config.toml
d_mlp = 256
norm_place = "pre"
bias = "all"
tie_embeddings = true
init_std_qkv = 0.051
init_std_up = 0.051
lr = 0.00333
beta1 = 0.95
beta2 = 0.99
weight_decay = 0.077
warmup_steps = 219
decay_fraction = 1.0
decay_shape = "linear"
final_lr_fraction = 0.05
doc_mask = true
Each number is 128 + 24 x the weight over its row's rms, rounded and kept within 0 to 255. Layers, rows and columns count from 0. The size above them is the row's rms in percent of the matrix's.

# layer 5 MLP up, 256x96, rms 0.111, rows 14-20, columns 0-95
size [114 103  87 115  94 102 113]
[[160 103 126 143 143 147 129 119 164 104 127 119 144 120 161 153 193 104  94  99 126 137 122 122 125 123  86 129 146 134 148 122  94 126  89  96 170 127 121 112  83 110 178 191 167 121 124 164 137 141 108 146 140 129 127 111 126  95 121 126 125  73 153 161  96 146 122 113 131 129 123 106 100 142 141 118 163 132 146 150 110 112 141 143 153 104 158 140 127 173 146 118 136  81 162 125]
 [166  76 113 113 153 152 174 125 174 129 156 140 117 110 157 100 115 118 117  88 128 180 116 146 119  76 126 151 145 101 132 123 149  90  88  79 157 154 137 105 108 161 102 148 103 112 119 123 192 102 147 108 150 134 107  98 129 131 164 142 126 103 128 155 149 109 109 148 120 100 154 134  97 146 126 129 144 123 119 114 133 151 121 123 138 123 167 119 124 141  99 153 135 126 165 105]
 [117 124 109 137 128 148 115  80 152 168  60 163 159 163 104 106 139 109 154 184 130  94 124 169 149 115 123 101 131 142 110 156 110  96 111 125 131 139  96 146  95 118 147 137 156 129 151 153 129 107 100 139 126 126  90 119 150 154 111 162 120 101 166 173 101  96 131 140 148 108 100 113  81 137 138  96 140 150 138 119 100 123 159 113 137 133 112 156 141 161 102 118 102 117 150 118]
 [145  74 151 151 127 127 128 120 129 125 162 149 124 123 140  95 100 140 102 119 139 149 173 109 124 128 113 121 147 102 174 106 115 110 123 109 144 117 109  95 115 123 136 167 118 161 172 157 153 109 148 144 154 126 137  93 145  92 130 119 166 143 135 146  92 115 139 124 115 143 107  69 132 154 104  86 130 151 106 153 119 125  92  90 158 121 157 147 179 170 105 115 146 128 128 182]
 [155  94  99  87 115 132 144 100  81 115 110 123 121 170 125 142 155 137  91  99 111 100 122  89 128 124 134 106 159 133 103 157 137 132  99 115 128 112  77  97 126 113 113 125 131  88 190  89 150 134 172 135 130 118 109  99 178 124 133 146 104  99 151 138 110 164 154 135 127 129 112  96 124 119 126 120 142 120 127 137 168 110 156 167 125 147 120 154 167 155 160 125  93 121 124 162]
 [144  93  95 110 143 139 114 153 181 154  96 151 126 134 157 153 123 120 143 113 136  88 121 139 116 141 120 130 142 117 130 106  92 103 108 134 158 157 147  79 102 149 124 120 153 106 121 113 137 102 133 111 117 133  99 147 120 187 175 149 148 127 145  91 128 170 175 116 104  73 152  91 128  95 143 147 157 138 145 143 117 193 123 134 138 129 145 106 101 148 118 147 126 144 106 106]
 [147 124 155 127 145 141 178 114 135 163 124 110 142 116 124 127 116 135 112 117  89 181 128 117 122 110 142 149 108 145 140 145 148 119 106  70 139 134 132  88 116 113 118 184  94 111 122 138 190 126 136 160 116  91 139 107 102 137  97 152 167 143 108 159  97 112 122 130 106 114 147 113 156 147 101  81  98  88 140 128 104 156 114 118 132 110 147 139 173 180 120 134 149 106 143 105]]
# layer 5 MLP down (transposed), 256x96, rms 0.104, rows 14-20, columns 0-95
size [139 112  92 118  91 103 119]
[[148 109 141 120 113 132 137 127 154  85 144 150 143 135 135 121 106  82 132 134 158 112 163  89 139 135  94  79 124  96 133 171 141 112 165 113  90 218 154  95 158 116 177 110 104 110  98 133 115 120 118 131 160 143 127 114 133 142  92 149 102 118 109 146 116 155 127 166  89 123 129 131 106 127 131 116 159 140 166 103 112 121 137 104 135 153 124 144 145 115 151 109 120 165 131  98]
 [139 126 107 147 137  85 130 125 199 156 140 104 154 120 131 150 119 131 153 101 151 171 166 152 114 116 166 105 155 120 152 142 136 105 138 152 109 153 122 116 156 107 137  93 136 129 131  92 137 105 169 131 150 140 136 158 164 176 104 111 138 120 109 124 137 108 170 107 107 128 105  99 163 118 147 150 111 122  97 110  85 145 102  88 124  81 122  98  85 130 122 123 122 138  88 135]
 [ 79 101 139 124 121 120 157 164 146 185 151 109 101  98 143  86 177 104 138 144 110 151 120 147 126 117 188 159 147  84 122 111 108  70 133  84 107 174 129 119 120 103 118 140  92 108 119 100 122 125  99 139 143 169 123 119 157  81 132 122 127 141 123 128 156 146 139 127  97 167 120 131 119 120 140 152 136 131 132 102 133 140 115 116 178 121 157 128 138 157 148 128 147 148 133 146]
 [145 136 140 109  97  92 166 141 113 111 134 168 125 129 119 122 129 136 181 121 126  82 169 120 121  79 117 137 158 126 142  95 120 138  89 156 182 133 122 165  81 160 129 130 143 118 105 110 145 104 159 116 105 152  77 127 143 179 144 129 113 109 135 110  81 171 116 144 167 124 139 142 132 147 144 105 161 107 136 122 108 123 110 120 128 141  96 174 116 118 120 150 115 124  89 141]
 [131 137 110 124 126 125 115 135 162 164 153 135 146 104  85  72 117 126 165 114 146 134 128 155  92  90 137 170 113 125 144  71 103 113 148 151  90 112 142 121 120 135 166 112 153 156 155 101 128 106 121 125  94 145 114 148 105 160 128 143 151 135 115 132 136  61 107 132 163 153 186  81  77 147 157 115 153 115 128 101 131 132 138 132 121 148 121 124 131 151 119 114 100 148 145 132]
 [148 137 171 137 132  70 113 131  94 146 168  75 127  84 126 132 121 122 157 106 158 151 159 119 135 100 130 106 123  59 148 112 135 129 117 146 140 110 153 109 139 180 107 151 119 110 140 108 149 151 114 123 140 141 148 138 141 160 114 167 106 101 145 120 142 101 109 123 164 136 129  85 134 129  78  89 110 144 100 157 136 165 105 115 149 115 147 108 113 171 144 133 104 136 127 111]
 [ 98 130 190 132 125 155 163 113 167 151 114 127 102 114 120 133 124 123  95 146 169 116 154 158 113 121  62 121 183 162 121 165 102 137 112 159 156 150 123 130 132 147 117 123 136 127 164  97 127 121  96 126 143 142 100 147 121  79 165 126 140 116  84 124 166 124 119 122 119 105 105 126 138 147 107 139 121 113 131 129 139 102 116 134  95 133 197  93 126 108 110  86 133 108 115 131]]